Each number is 128 + 24 x the weight over its row's rms, rounded and kept within 0 to 255. Layers, rows and columns count from 0. Numbers have three digits each. The size before them is the row's rms in percent of the matrix's.

# layer 4 MLP up, 384x96, rms 0.16, rows 0-144, columns 0-95
098:159102083150157181169129111172102152125116085092121144091103156133149152120155122123096098117144151119158155106145125130121155129089140141137150148159150124064153124121113140134139131111139115133117134116113140113171140108121136125166175135103123130139152172132126141061133095136130157101
102:093112170072138103100134138148155140063149131117119130128107119188121141155125107123106140126076142118106128157113148158138139148110147150112169128123163128096180143175101137104105147142129132078146141112111118099164132163111110106102105113097107123096137139131140114145112103099157124113
095:168117167124152101150167156155092126116157082136100129083100092127144121154159158093149141110160144145115172107149117124111110144116119136135080120097139122097127138123143063127137122102136160148119147159138115120144134120117079161104132085160112116088121134133153099159116098133107125105
099:102113134109119140136081112083125185081117118121098128126128134080129096151165107119128138141150150131176182136156144111095155118072113145120166078129130141107147117141105116090158112139161129131127113136121122154146129126101141146123152121123113125134123119084106098136112102101190111104
092:108126067120106133172115110127125109148152129145121115135126104124120139170114180141124115151113149137107098129135128137157146083137152187145106173097139142105148147107146109095091088108095153119115122137149077155110137164142132140085153085111120128095131076126116153131128120141145152166
105:138176111097144098167116117138150166122076187161138081129134097147100106130144077130093161142186138128123112122102093144144157099100126184157153112112127136105126100141108146103127135101107155132126132130148151158127104118141123129115141128118112142148181148139153148126142104142122155143
093:166159104093150094164096130106162165115103144122152135171157137082138156114108119143157105161134128109091114131087154141139150118084149146134145118126142120089135187136121128088108092104159140116135113135123161077118131141124149100150144116151095083139106133149141097138128120144160126153
100:139140142116070112113149086132107124110115131089128126141119116114175130126105104099102133133094156154101131137130175132127110148166156167174125122143157124093106138141085081128125142096128158165140138144129119151183118110150164085121105159146132097108105113143118089136075116134147134115
097:102113121108120143180153110129195165130131167140087151157142139116166149121162108126099121133174142099094081135133093156165133092126149130141148156121143129158097180107150101133122145095120110143129111107109116117101122113116108138095137121161122171152162140149116147132100117140093120103
106:118125110089122161109124172121078121114153138161092131125072125100170107095159125123122115095096118151134142149172107130134121126145131154136122131110129127061144089138117112144136116080119148112129124119142111186134122127128132123144111148135149074186138175159146124110096151126144130110
099:083111128097156120119144117127101150087136117144170118120144132110159120147108121074119123114145120142088139101133101166117096108104168148092131132126144151054106102107137133113149143113076127106138133181140141099167132155149132113111141107097121140127180139134145135121098180110138145126
091:153117139092102109125099138084095126168136140150100093116122120150124135117101086141109103137137122125071078109130121137099153094145101140099170124120146146155123188166124112179103136141101150142122102114074125144123147117121161128103150131119109173130135159157130139166122104160121123149
103:078112131093089147075146155139138170137098118106153102129121150159135125105151109142125131118121148113137100120104095082133120117143153148125092105129122141118115100081111093112125113145175136128140163182104130134128125106127095142153137133152128080108077141161164120083141164121096121130
099:116198128112093124157158123124126168103102166168144096170106131118121123101112124101123135121125122112097113118126141093149135116097134182115110174096164147108082147090130092123137156116113127143144142154121118106127089113120132173121131117124152111088125120092121163139129158178145130154
099:107096130138148181115117120150095134115109117132108097149109146126119120104154145141079104121098100133131102127095129105165109133107095145131146126131134131138123118120108144107151131146125150100101113153162125148128112121181105087141159178138079126125142073107124171174067110118142177117
106:114085104119121151134121086157149122134132067147131129109132151158134152099099123110107087166094121124108185131142126115119087104120111138131107120135123165095141149104123169105109134139094203090107158143149097125118093129085100098135143130147136173122114139162143121125117128123139139105
091:119108136151145112084130151142107129094114151124083114132093131170140173100166137097118095061093117133099109154161094097131113153124115148140113149143125111113159114124122142089147104119150141191117145135123176122103175139090097115130142121149155116136114137121144157156124112154160119124
106:119123124150162150116126151087121113123103147102099137093115113097141144110108117113112132144111123124128114169145086136182156120085097156141083109149151112117122155107115196139109132118178119171147160155125097164149143159193089126123158115119111137125128142162130099116145122118130110126
110:154128144122134128094101166128096105098153141131106078095157133114148119143126127144135131083150109137090139099144142135137175124170124163140142107106133113118105107178130132134151122124095096141146110089152130208141156116101129127136145157120124143120139159190133117165091118088117131120
109:140105138135165169123100137120159100161114146133079178122174116138144152096110093124108109098149132116145124119124135109140131146120116149099119161063144186136143172093159168146119117139125105060169157139117094115118109110144155141084138121129140141101123141132111152137124144123118128126
102:107152131130151115123129108125124072138151120061140132091137115135118127143137105113072107172130157097095109104140130155140119126123144131144157162123132123139167137099115142123148176086162157133175155106143060126155142141107083121112123119144094108117106131126148144156117156169147139116
096:115190112150118093112133134150112114126072134082110117091130109110150101130118155121105114126107144123147083178142137107117123141114156125118141109124118138132123177114145107130126126095129133168162131162142131156110112150139095139147149127104156152155137117122106117125124088225166151126
095:144135130170124111122076134207089135172120109132106099137155121152146133098144064122098135092148153102137131182119127134149120100115138136140135113177121117139113114127135110133114136132147149153142070146099124135133119128121139094134132164112130154086139158134144085118156106125169127157
094:137157128116096131099112110113156155165112157151105110128114157137114096134162175086150142148123146141108161128098142130134117111111145126146061166083122119120108137121145087127122122158146089105145119141106131137148157104155151175134127073134134171116109130149133153153106162084167134108
096:166121109121122142127148101110116159179154104176141162118110127094099118127144116159139182145129129093136123128077151098126142105120156172182130145121132150094136159145142114114143128134136181101122127149115106128127102166148158154104132151159168136121142123157144156088141134130128184128
109:142092159170118124193132109138098121144118107108158137104135142187116150108134115148121121140088173108163134108147107078115104103128148130140126106132147125141110166169155097131142099065140064158131155137136121106133136149146125143110153116111122116110119136147129165174141110125150115124
103:145112144143117149115130145170114157159148150172089150175119115140149121135156137120126145132130155099119120161153140147117139096123142129099137120150159133152096186108122143135097091111065146109130109154092125154124120110107187089091164158129113122108140129164126148110154136138121188142
094:093150134091082132152181139121106109133105140139089097103137136124096136129088113142145133103097155102150095072093127144119155170186128132093130121123169129123152170155143138142131122139117098129140153122095116143154078122157089109129111132147123122147129089111109178106131141113107126118
102:121159140086082176109112125166150125159117175144148111121153097114156122139191130146118131128136165145095125097109154122132125094131163130140110110117149160108112137127141161118115138154116129107154141098114099115106147157141152165137128093168125141110102089114123165176125120116165150080
105:098093145121090115168137122137090177142123092114118076125102149101129137164112145119148137116120112128095109115126142183151095183055124136138133108174133136128154116127123142147131143116117186123122134112146142142115111170121142144156123170149156118119140145139161161133121094127109098153
082:156107102117165123189133107133148158109129111127128104128080140138090099137128181113092117145120090138107134101112085075135147074110076135156102169126125130108111170129142150099129125112147122131155107155119097116123077143126105128113154136137121127100119145138121138131113158105102174136
099:150106101138082131110189128130138128126144109152160085105127126139120121134124136141142153108130113122113176126091128102168107190133145133132104137125107107095119113134185139156109094126087108152128150198152117143159133117157165135159138127148127135136129169098129147126107168141134086123
091:107132116112089101132128156141083127123140155107135144099092131098117142156114096095135090142119086114107131086102144111128135115101133150173109102144154125113119167137134150094160139112148126103113127154054112108141077150107198094157106113127126129126085115126132128119133099152135127100
090:097122130156170078121132140143147114134125091155127162134117090135120122118105099125176141125126133096110087167129123194168116127116140137134118074177130121144147167158133155141147094140149127133107124131102160139151141122134148128139152118175147145125104168147153107132103144195141118109
084:107136112154112126080130153142133115076150148129157094113106118114100173159162112141099110105104097092133122091134146143165086128158090138159073125128130141157140128125165152117112098122093125169122130153079132126104110079139110118099111162119103122094121124097101159122136126130117111104
110:130152139122134122072153150128130133110090153182159111117157079104117119126102139099107115095139138119144117126102128153138120138154155151138127129147114129122127160178171098120131131101080104089181140140175143119114122136156168100181142168108142125125148135101166132127101161154136141130
103:143146141090129123075175159080108157149121139148142170097166114101163143171129133107114134162087150101131153154111136124146138113112135177093128094140116125068103154118129094135118112122131084174127107158140114141139136098097143102119140099153124119151127148126097129118112134125112163104
094:113139109109099110153144103115091152104172139154125134173124124150098178151106090097122132082122151095174133110111108144092112154173178136103144135120126103134145133117110152111096155154087085117142116146089143171139120129123122150130111128144145134149115114100085156129128124143122176109
093:130084131121130144119086134108133147166085162133133146120115145080125128130071135145155148114161156129125104111148131122166144118106129146107170115129108122135147134144110163068125130129142153153136084138129147180116117137151125139081153118109139165162147112160109122150096156098160079095
097:129106158100113107099135124156135148110169130141118151118109126138079101124110070132153155118141115124145109138112127115138101136152099120120158161159122183158121114144140135119139063106108107107125142147094147131169086120131079168131140098126126182097103158115119122102099140161134152100
082:162140099115150099143162163139105159122142109153105131136126138181160162131144140108147140124141142115160089122158085118125114102114123189121122132146097096147071146114151087136102077137119146134134105135113121113116141145091120149120109129154177141092103160143119132145140160173098148148
099:149111152109098151122131140176140091085162074164125138119132119136122145136087139071137128123120145125111166147164129086172076092170161118135097148143135154062113150141105138138149132098145131083131158143119102145140125112123125109091122114119143131129132134109102138144124159109160136120
104:127191163142148139148147186127122147105175138088132114159100103106150104103175106121136110133103135135125137107133109110125111165101128146117096145119142139172129157118127138116076128107104117135130114159092090133116096114092160189141154149131124134115117111112102157149127121142172162129
093:112126097168136160109112201167177142184130155128123131140128155107172125155124109108138152119116153133163136134125132144142130161114145080114196114163121152117121168176119165138117127096161132118149118120109115127138113129100094137107119118169119144144109131128107118129125130102112173113
107:127169136167115168107115138108084130148137092108104150101167131128099130132159146102135123155175144099114168129121132118143155129101135124116118146124141117099125168155152129118182126173136122125155139139127092138128126094114119115108112074105125137134155129146145138162148194067137085110
106:122130119100150129139122120146112133129086102144139135118133150111127137091126105163139114077120147121161149110066092117175153165099139138093120129095137163127155104115130118144077102145156099148139159147151162153143106134152152121111117101162173144152099134096160108129097135131106074100
110:107121140139158122133103119163118111129172100130108123106123143089104161094135133115114099136164173088125120136130097151136119150112134148135107109115127132137150137128114157145128103168145129084106146119179121180099155099107130181113132147135104113144089128204112114087144131131105103086
088:155144124136131109130136183129093088132106089101156104088090097110153121108156110104087072131130175151124142099164063117149150127111112108167139080168137118095102114131148125095114123136132132108137109140106162136133097155127108141100148123125108138109122153123150155138138123140117117162
099:138163103104138133172153117144127129129157122166106124100132115085135109151146153096101139143123128167116092126101132090111090167090116117146145106090133114100185135094145157144123124134156122108132161138118109094154118141098128155107125095144150100141115163129149122156156105080189103117
104:149116163138110100060135153150122123114180106114097130088123143117122116178136101130147119118116160135092113143135144154153123107132086118154149150105141139132095111143115107096095138114118088130120088108125123121153131108094175183117136132130122159121096111166176118151092161137114143099
105:120071086108146111150133109152107164144141093126120138154116185100142126151094160095143156120132110094140104174121119071110113130146136102150114141099160131094130134147167117153132109109130105126143115148102106141103164125140088149114132113132130131137139096138088097102132178103085130154
100:108134149150109143117133092099112122172138117116120145110113170142111152101128121099103143125096131123137114108136103211132123158088115139132082114139132135079157120107125174100140132082117161138140120124178113094155120147146102088121133106090129141104145111140131166152133104105122168094
100:147096112158160146152135109160099116142146130141148128137140130188152146090131159145092102126102122120160124161127143092142133113116097166168123130166153106111143162103165172095117097145169170151153139126123119128112125103120128139153147194120136100123128151120098115129115108170162129158
098:149161169092123095105128143106097122113148138144086151124158136100156108138145111149136115156113123098125147096117166147144087153101112146131147117127149136140090144152117110159140186076114149091120089152129127136097066097134126181120149133111146145087100123162144142122115116147138144147
104:095141142097118105090130120141098100117146136165153055112143130103107099149140128109064108092120120113118123116097079139147136153139118125131153118158136121128161139119165160125125119161139104118127154132158161159191096124115159100121112099117108153152148157131111133154099154117089108125
106:091162130129134116127111157146121109173080114150115132132125143118149129046122155131099102080138095153156157141126125122161149153095125149147141141183143126124134115169141128102131116144150142124133101148143135087116148159136129129129132129122104168121080166107080141153086135103151154109
110:151147119109094135084138155124132121128145187081140136118159121123155117127126083110136141147112116140130092112081137126167127162146128162162144135117121131103166111132144169099114148112130130129133125160166077123127119074097124159163107090170104122116142107114152112150085131108173131151
099:122108160121128104130182144148121095116114137117127185145144094141187141159155127115123097125127137135120111121133106158096124136111155157149143122083115153093155127144174154078169171138131139118111127117136126127143086089084143123123150134177125170110108114125152128144128170143169132139
095:114169143092114137103160126152126129097119185091115130091090086106118179107157148134107111121096165109138091126100100144140160140076156128110132098125110148123142134127124171115125128132160112124145120146122108198122131130150116122084106110112137159091122133110147102101151098129096138117
111:164111135158086121094119154153147151145118144124109106161103134148152096132107110143167148109101101115140119123160101131127111159154131134118100167127135148167084145155155136077109085125160059120165137137117130124156157156144124159146121153092165140150106151110139140163143141155108101126
103:144186113184152104119134160119083117102131110135118118116103133153127154107113174101107155134142148108107160136093112152108137155112123118113093128173138132105157147089101096128109128178073150134150133130118115143113122106138163092107114146154101112094130113159156168136096102128144145104
103:119142107141098088112174147122134160131121135081165174131131140120100164154114090084124138118120123177124165147098139119128130152109156151162135151084090130103134131128144099127118177132103159117160155138150109123148124093092086132111114142143130157140130145116147167168087157140145109148
107:140107137117109145120138135107139164106108096109158130142094111141120107079118148113129124111072100156156135151144130124118153152105118148157140089119135150146161112162088162096095134106175100122154165170140112137163164143145157113101148154154146142115185153123129118131100142156099104099
105:102150123150130116141108136121117114113129124132129129121158119107128155108115161096131087091095123145125136147150121143123116164114127158163080145155132168128148137153151101097111113161061118122124127164127158119142169132167092112119112126144119149116100144141130112104105159194145045121
100:155139119149130091147080200118070171096133167086114098152148135120150112124141109081151157122101129125138150116096129133093116121123175145120125147160136135156138146094102112148161151123095110097143140118122131153090148090143137116159127125127117141151135163154121135104158115121106159142
102:108106058137105135134130121104086122106146130157122099090139147141133162126128140133129116130124106111161106129131126095118057164137136136134097132145142136116131114147135105126137132121158107116134104125140064132136125203124162172116091134138139143162129119177114167094097138111168153129
108:142096138091136187093086097111110161090157140103150136144104149135196156131107162140119134141142126152140142093128161127130092130097118134108127152156136118157137136107128135088125140090175162111135134127102109136163159116098113131123126116117103163103085127146107107147115179158125126105
100:107165135127083110121121111131140139115130110065094125152121183074147131134132150126116110124139145140067127146135115112115104125101131127104121118151164112116152160184134110138074107109130139115126088141133109108122147125073130134077087153134158126075140146133128117128097104102149130117
108:119148114108165128202132115136132098085147126151135161156135124135132128170123129109127115149141162129121126137143114139124109107138136162117095141077123160113146121110076144156200126138090128136162160177113079132127122110094135147127150146103118126109151152157121119173131134129168113097
112:129149178137126120111136102125142114106096149149123164148149113133100115116128128128140107081149153115113103159140144144129138154145106175136106132095165131108107149118121109119106152117105148160132131157093113128118072099110163135095142111140096151125126133108174162178082181124127075164
095:130102080140132133117098122142157161157081142104143130108104136099082164106141110126132104148120119081123109139111140137149144117141145117167102094137155156115107180144152125125134169142136117147129120162113106183103148109127128129163111185100153125125111144155188148102148116165141114145
091:111140105155108099168089123121144172147162072145155121141102072087120144116119129146107077138180118063134111148097127114134106151124130137134118139111127131131147125120146165166134091133149141106130117141139135152132114160143153140105127177151096115133118164149104128142128146158084107153
100:123148162125141116114171147171113191092141092125128104130098130107171128155131133134176135130107117114113145140135162158148147181116126129076119117137146125123150134158112082083135127126152167125144133137143145115120177138124137086142138173104095136136119146146146071095111098124146134137
103:100158150115151150147138121129167135142116171155105101148129149104110136144093113105122142107132123139127114124120133087153104147136108132135093156122134143190100155154168120149139136145101111123135162167124128116162109122133068180098127133124126116129101157173156120127085184109080138102
092:159131079125100125083120138145138132161116086106185108141158160126158093110091142130145145085104141151131124108113182095147153090117160122144127136127140117105117136141121138114187113140115153140137162146158104131168092096085113119111142107110133105074134131107143124150135155111135150123
106:086148092186152115125093126139140131141153175079126134137123109136116123162086152142082099124131112118135136138147123140180147103126125137140141116113146124145146142125134133112149084175092180125140154116099143114139166114098117141102130145165123159178100151130108104161108089109105110142
087:153086060153100179142158116131090162153178132113149116142143120123113135135157135152083194173129115101122150146143115120121151096127135145112162127095130124130133128148145117100127121126150103111140125176122108125077157141110134110143131120083131102143117128164105142173133102138144142135
088:123118132127110096125142161158133184135094140087086148161149113144107134129123122118162175131151110124119162121110148115122117133129151098147064112132141149132149139127148140101110127086113134100132115169184157158102158148109113174104131083111097171149107147136169148111129146108154116126
127:101123101151103094141115099108112178152114136138121156180144137143110092105098106095120087138167119123105139134147133134105124119155132143131193157144142127094154103132123151110147071134146162152132120136128097154144157140179147109121113176149114158176099120152114124117120115166151130131
095:152061041109118148110124121134123134125130132111155158143082092117104134160135095132147115142143144105119122125082111134162119157105113121107119093118122099160083151091130113138153113099119172115104104128132107147143128122126146142130163147126132148119082158141128104143070122102153123139
101:107156099115102114113127123161137143148085115126144131171131152164123129147123127155162098097107147109137135130101125146155116106144104102168136119096136122119163112148154141098109128127135095116166174118138131117086155104145146157160106123155141107076109098149166168102094139101171166085
108:107133090086122107123169147129138130115116138168109144100089160073102142158126122124129132137098137146066117105111090104108111123131146113131124154085149155137123129109118105116131146102106100124141113148137076149125114088119126173103135146143187135097096092130163118151133144143088167138
086:128087132121090130220107110161114129112110122121143119118158100152136146128090109172124149119138147127112141163103091116106078115147122148158136129130128146155146137110098128141142107074117134164132102169109148132121127137107157137143142182145139132135103161170151157130107106124157113165
102:138101143058138125145134135105115149137133170174099141170134101136146137079146126088119120126118148095194119151149119145120140142127130134106142138062149136143158144141125143147151146149171114130137142125113143152123110126111160155098151101142143122078120088084111131078125137150137153122
098:096127114113093078102149133076101149108140141086139124094168171172159099129125146104108120084106125128128114132112120116130105087114144130117131140143130164128125073153113103088154087145118141134129152119056168132149151144123092142127128131133132157141128113084132109122128119158141095125
091:104158108143138172091125137150114110118113138109142075102154165128130117104118144123069107123080164125112136119124098165163134153135135117138081114158148126126126149130127144153160089148163131147131099126158117177139102145138096114100093130104123135149143125127137127138090127065080103104
090:100142123133095121144144139178141132131112085162118073106149114177128149140175150094086123183146118113160142117137156163121132129133112155084114118099113150144165131135116119121146178140155107095179135136124113140084121161146127103114128162153165117125106147114128117140101161134150111118
104:098137083085136127102136129157130113124139141139153113066152147099131117145138129149102084145139128100140100119102145172168143171085154143141141085113142143097132104145124106124142103122105133126128081137145146126158139081133112101132128126134133132105162112130112173076140060132120159124
102:118153106116119138127135114119079136138093084100164167092142186123144134129133166149122156129099149131163110121154136154142159099095174148156171087155131144120124118135124166135162128089146157148140097088115114130111152163106106130121123145142106112144092129120147122116121110154094102077
115:144128109128143165128156129139099105136101123111070118091152174155158101147102051128131129141118122116141093129142114168127140154154103116164137132128150129151114142118116155080111105139178130137169143155102101138101107104128080127134119104162077161120102126146102109116139124139153116115
093:147123095131111163129142144129103140156164173115154109105140109141125130120121106128148159146106097098137123161153116150114145132105146119120102157129148157113123168137138114101091165102137119115137129138133099124118130125114130174168118133181156136176093211148156113095095104142124161087
108:107117132165119139104150107103130162058146094127093136161101165075134129119145123132112122139130127116125138134125158099128135145153139132108128128145122122157146169130153114090124117138118123117132104112106123107144093171084129151115131084158139138156115141117188090153131209147107145115
101:101162147102150151127112143139123124125164144091068145149111111142090129116121151103131129138083127140132125145132137109119125136111153149182146111070156117103151112101132105087162177112129161125134150107113107092154117088083119136093154133124106132110114065118142145153122120115127168153
099:120122072099124160150148104153117104177150108145164116106166109144130133113132114128151163148127134131150136091115141126089100078125154137129100083149177139083143144124156136129163178103178104150139119149125130130115131102082119106130136143122095171142117143138126153122131114165131089109
101:134113103182138151097037167179123149072151122128138086157137112119125090108127110099131171125167113112138125131109106123118156123117105133148123120140120137133115076129116111151136119110140162114146127121143146136157103162118127135146135132159133176127124158127161164155116106141141166109
095:162127096153100131129167146135150126124120155139171156120108143155137129106165105122104158141095112073154120124171137087149140106166142169161168124098114123142125126156145094107110136148146095112158128154148133137112167132113098133165149104072125134169112121121148101142138109176159114132
102:101100110147081152149159109120124129168122132124108128069103132102185126106138134086138103148137130142105101101118102156132078113127109117138112127151149100092155136150109125155140115146115118102127105161157119085133137125129151140133149190167125145115138161125161105098126129196140116143
098:097138066115108140117109124153129179086132118110159098158135091118128115128146144092146086162141102156106130105127086127123137157142129114080163133093159126149134098085132144152129113150151125098167130165130137129103098129162158186117122118119082147141150127150120155132122142102123138100
112:162089136126110135165105135132087147096128127140165110133120154153172132135123142108153101168116145135138175167187101103097089102134125125150156116124128173116141138132137126116102132098172099151122182151176096110127152128104095137144163096145131167119122130125140122131155111150134144092
091:094126098154142158132104133152137151132108104138117151155150098141072173157134102104121128143107118108111136115117087108145139142145170107150158143127137088157147112090146132130163092185094149127175116141095141156169139088155096151076098126140124148144122135109128150161127120102133141119
095:130155096141087123073145143118107129129106166129099136134109114140127155134162178107182169140139143110135108138105114088109109089140116153153114124117159140138160149154159086105152121149157111152130127146094128124109131171098149152113118095145126113103118093104168101139149123152183119157
087:177130151194123168143123114141139102156145179106121158104158114125069161146153131119126139140101152077123128120089177146149102126125122116166118152123133111132131107169142170149107087137118106109143113132125124132086145145143143089093147132135089157138105147124152151134144107142139148111
092:119125115137113107080197114080107118104089092126134157110080139139187144070099112139119150109155100124141112129126095159149118157114139150121127131146147112089145106130125125142138120087146102127131107137110148137108157146157158162112112135128128136139061178128150136116125127150130113119
102:130130086118101138115107085086111124109121138120107099183113113136169099159162106133100168128119146126147094118131107118184148140152140123152127116091126142116096135143111124101166146113144155132163156125117106110132128118143156136151116140117094137073160127129151165126095140148178144187
107:169123096102098090169146116103110148147150101114102153169109134132100120097103138083102103100112145149156096144133137117142155157109141098124172122185121136073151074130110114130129086095126149121145147132115107079144135136114144149132111146124078100143104124127122149147117128124139100102
107:134136076103098120122127145038130117126130140149106107141131140105135125174115149106126140120150101139072124141094103085074127132111128131116147114157161126190145120168144129126105116120155147139170073149120114137133105137147130140114135119105091141100143172130151141123124154109111131144
105:141105108121144103098124171112142115129132129146099116104116122118131186073118104100149126139147114127146112146099095128119109078061163134177132162124113132109143144105143150134112169125111127132157131133136088083164122146166095160127138106099132113186112100151153115125124161123148139122
098:122119127122085139119099144106125156100127060086098129113109189121106154123157121103157106105092116121147159090136129114116131133129138161142103128163113132124177069128100099114152132093135091167133145157122143129177121094125149150129142123135133158119118132093085146154103136159143125132
109:150148139138157103117091118083150123130131115113120109101091109118134128126153143088188139115099138155123104108108166119147102106098130119132136115181141128166118124113132143128116092091152147127133121121120127120112203088135134137101127136134080171085119151149140143182088097098120134115
100:141135110163142107073164140159143144111086118105132137129057131141162125114144097117136104110147101124124122137178165139088128098128134142171159101144129185135117133133171136093162137110175125126123151110143131107135149144102162116149170123137126139127120159133158096117100098159148146135
098:190116137158093136104146108129122162109103125103119159119112152161138140145121117091148169150125148151123136126145103120129106103136158133132117079102117131110091152130143077136088162152167122156124142147102114139158133076124112151141136137114168205134124133162114137123089113131135101096
085:097143156165165141157077149079160164096102126149148118126144109132080142118130154127105116085088144089141113149114140118136155105110118188154122123146136105118121128118101157112094128134136149084128107092097129103163113146143103085109119118101117143128103108116132172100111109144128113103
100:176120066116116136122135122119135130161117113147096151135173136141144133130123096108100164125155104110123147065163160129142139129117138113096119165092113179076143163097154155135092129152129110068141144169135130132133130136100137113098143127098150174125147132148119120109127144120124101101
107:137118123172151160131105165161133128137111134101162083125101110100137125105176140136111154115098160106134130163114148151164129141124119121119119105133179171175121168175089128114134114115139092107113162111142126120176147105113132129148160177125104109144122098146111105148093140095128103107
100:110083079118143122154129138110154131086121121093123138147133137130162116130114114124130090105118149132097125121151133108107146095119146107102108104134120133120119122099086156090117078117138154084159155176125121102165101115135099122100125109196118130111129107142075094122157129071145135108
094:108151117141133155090124131151115129115100152136109107103209104120126120115146151098110135101100143113165114144136159177169153156111082106099124116123133124129129130113133149090136110140081094125139141148119129168162162172129140106136136162172170131135151101153171165130106140131118126137
095:087107119121151095161150138111127118152080134148107096140139097121155089106085149104149117097128108146090123150138094120142082101117126138093138133100133131107129122136137122104117147106105108135168153209124144132157111152134083129111138132141165112143166122135092111121082138150147096159
093:128121130134116099130142125122133075143132139133134135168134124118190141138160129089115097107132131130116156110182127146152102132103157130154105100161129151087181151102140101095143153140199141113137114124086108120107103132120100166161135159129125140104103146087131097090122115090110132117
097:122150118141132112116162100139101100098127149114106137152108133100139112148104124128112060100128127117128114113158099135111128095128140134140139113104127128143153133108135190056065165143172122087137165134088129125068116126113119151159146145126135150127132151098138126139110155109155096106
103:112136124094111160080112130089139134141143139124167122111110111131084084144151145099104144144118109139140135132100160068149147133138102160141171083158157150184132152159122128101122112164136087116149152164095132156167106130171129133112158091136128112137133122136124142132152117097121094124
096:137138094160121141166099116120130109165150140127143152080100123095137166133111113133089145088118167133133124138107105170154137111101120148119185136146164144144140149083148142107161125136104168138108106081147111150133111091097159121117130126116125100128144161132110183148107149151110086108
104:091153140108134119122092145112132162110130102142107136134165169084080104125153106103157084126083124146120139135159160109131144159089153144161170136170136170127127094149171127107157127097096110103128147098153124166155111158110102122141117120106132130098124106154126149149106125122128093100
094:098116154100097140124119131139173147199137108128124115132149125116100109151118160121102140158134146116130146109082146141121140055122132132108135100155158134101132110146167103118123098154146084098134109120145089133129160169138152100125153095104087117139099125158135156112132106125165135171
085:113136143107127121137084110134163151142092131143141082130174087121099149119175135157169112185135145084082126130076161146120155118134128142118150102160123132131108128182149129148119113137118133111137125145139092140112125090141148088152159174130142123114116110141122174095141141130119116165
106:109139120131100140140109122106079114127081123112152133129114093121143130102145073105104178075153141138124122155130109149131116177119187161157097119138128156145162099147116117143095104126124152129119142109171138134090150137121121106097123142124115077141098127163144116143132104129107097074
094:120151121167114117148117150173082108134126116141129136105176127147144116144093167095151108182116134104125145125117146111108120120097117159093114146101107101106076163108137137115131124141125138084133120152148125145169150142142131125159177126146143171141103146069132139113152169166161116149
097:148107132149161143146125131105143103152167133115105124148111128143084141146115166130113152122194119122107098195087123133148120130136120145135131126123155114086107127121137113097124094143133093100124114125127148128121186096110119163130112137131127127126145116050186117112100146089149134098
105:126135119167153137131086162147109102147154102141094129148163151117091150098117113110112102116154141098122147093172123125117127118127106140128128122122146134124154146065087110141124117141079179129132162159142106155159184137100118135125139113172131141118106152133123113153167189100120130107
105:180201093108127104165100133145134141131132115164115123133148100082126148110128096128136097109147157127079107182107091140147103139105130108081122141115148115171137135145155143133085134103124147129154135128160134126165144116143119138137120139153141139071163110160151123126146163153128146121
102:125109151125153129113165145115121122142090090100162163107129159123121124137130157134111131086115169125148108172137097185141166137110127123122154077180147128129143148118149186123109118159150120144153135126143101169139167172154132118135116111122134164155129142153145141096127121180133104100
097:134133110152140137133159149134150107098156116123133138126103103156125097105110094110107141123136102117154085171098161138153159109112141146155163109172163133079129118149094142133110157128115138158161113166071099140127099128109107117173131129132120170105122160134078175106140113136158138100
090:132135072167116124108110159114080090125093096142116119123102117102148156092128102115134120095146123093157131122078084137149100128128095140153144150118116154146150134161118161121095063144139078133120149115149172152136143152120130117151111109115147158151126112140147124111076138133142096113
105:165113124112128127136197090105094158143129093112133100172142141124132071185142131103105138110114119126089112103133132128134115132098135153143142166136118137151131132140133149144132080082122163149165142126089112131144124138147122136128139162084158142094107170134135118124134154092107173101
090:108113110115086143124158156118108123103148128089161138135139096155122150139154089123104132132155152123129111146121138115150131136114122104169138148106151116101164110099085153105144149114136120125166192113130168106184139135112078147084106129167151121081112129145151126141093151129109124082
094:139132103117145160149179107143132107135145134134111151155123128124143146128123171107132078153149146156153124113141154107118157134134130132145122151107150166113120120100098093162113134092132105071143170170150101146174157121149135115097173100072127109136121110176130112170141136104118159109
104:105103117114121096143189115085126133151179159156145128101130160126119100114149117096114121111120114137072131123099134122138130152146189113143107143147162108122186108175133115103174144115092133125143093128106106124156119131115144149109116107147155161108135136091107151127108091119133099159
100:117134133114111120149133118095194119151119089090109138130122121172124114172127111104124145115175119105130110166151127114145129126144145141127110107121125122111162154148121089162099084142117166153127119115148146179138128093129139110094147142106101173146143153162096115135115104056097112111
098:099085102106074137124097087115078169135179168151126121124124149087128170116105103120135109134119128125190141138087152120122122133138122125137149150141165142127134128167185140157117089126108137158099116140125122151166115109156120114116126138107121117114111091113106096078135135145139149129
121:164110135120125147134144062157102157087140093090137102086115137086150105114132146136130124094117140141138131170097140119096104175112151137135161114114103116122163149115177112098140125085121153152127170098111094155114149068115145112163139157130104133121115123139140147131111159149139128124
096:173152091098094135115169137090134132121158147172122111135155118132133122111144107133127130187130139132108079122126116128112149116109150146166126154102102139133100137120178097094075115120128139113159154117173120147151078138144125175133110118136120146091141085120136105154087125142155157112
096:110155125168136158086140139136145126132149101122129116133138159100127134125129186094163132113125124106122114150057148152187095137099139129151142119170148106150142140074145134117146126169137156128100135166129137154118164156181115135138149084151112135126130179147103144140132110148148122134
102:108147138131150131149133131137091109164176125158120128110094145113149122090159131123133148132104132084130125122071088082115130174162180134107114120121131129123140175142160162104153083161085102114143143152120120124103116193098119091119128129144083156127114143125136109143111136127112116134
089:078119123084176127144142110154142141122158144147157114126108176105118107125136082141143109124110162138148081146145120092146172134105146134143178126142107152155154122156132151084140157086122128111142204117167111078130131095141128142129124113124107104143116135137107157129130124106148118143
095:112152149182119092140139143137101141128091137133119116092171152128113175127117135139105121103119173063143119113168142177126119133146141129128128138125110145108127150168131168159085164079120133135140156136135125135133132103095083108093105135174175131110109141134102106111137131146136116090
112:147062113086090124170175084124140173163139143153116166150114118162114146111128124121151109141107112107194146123083136139145103100150148123117139102139116116145143144144146154137122109139145157132124132128109133139110142080135125148128147129142118137163150108067105103069123131152120124136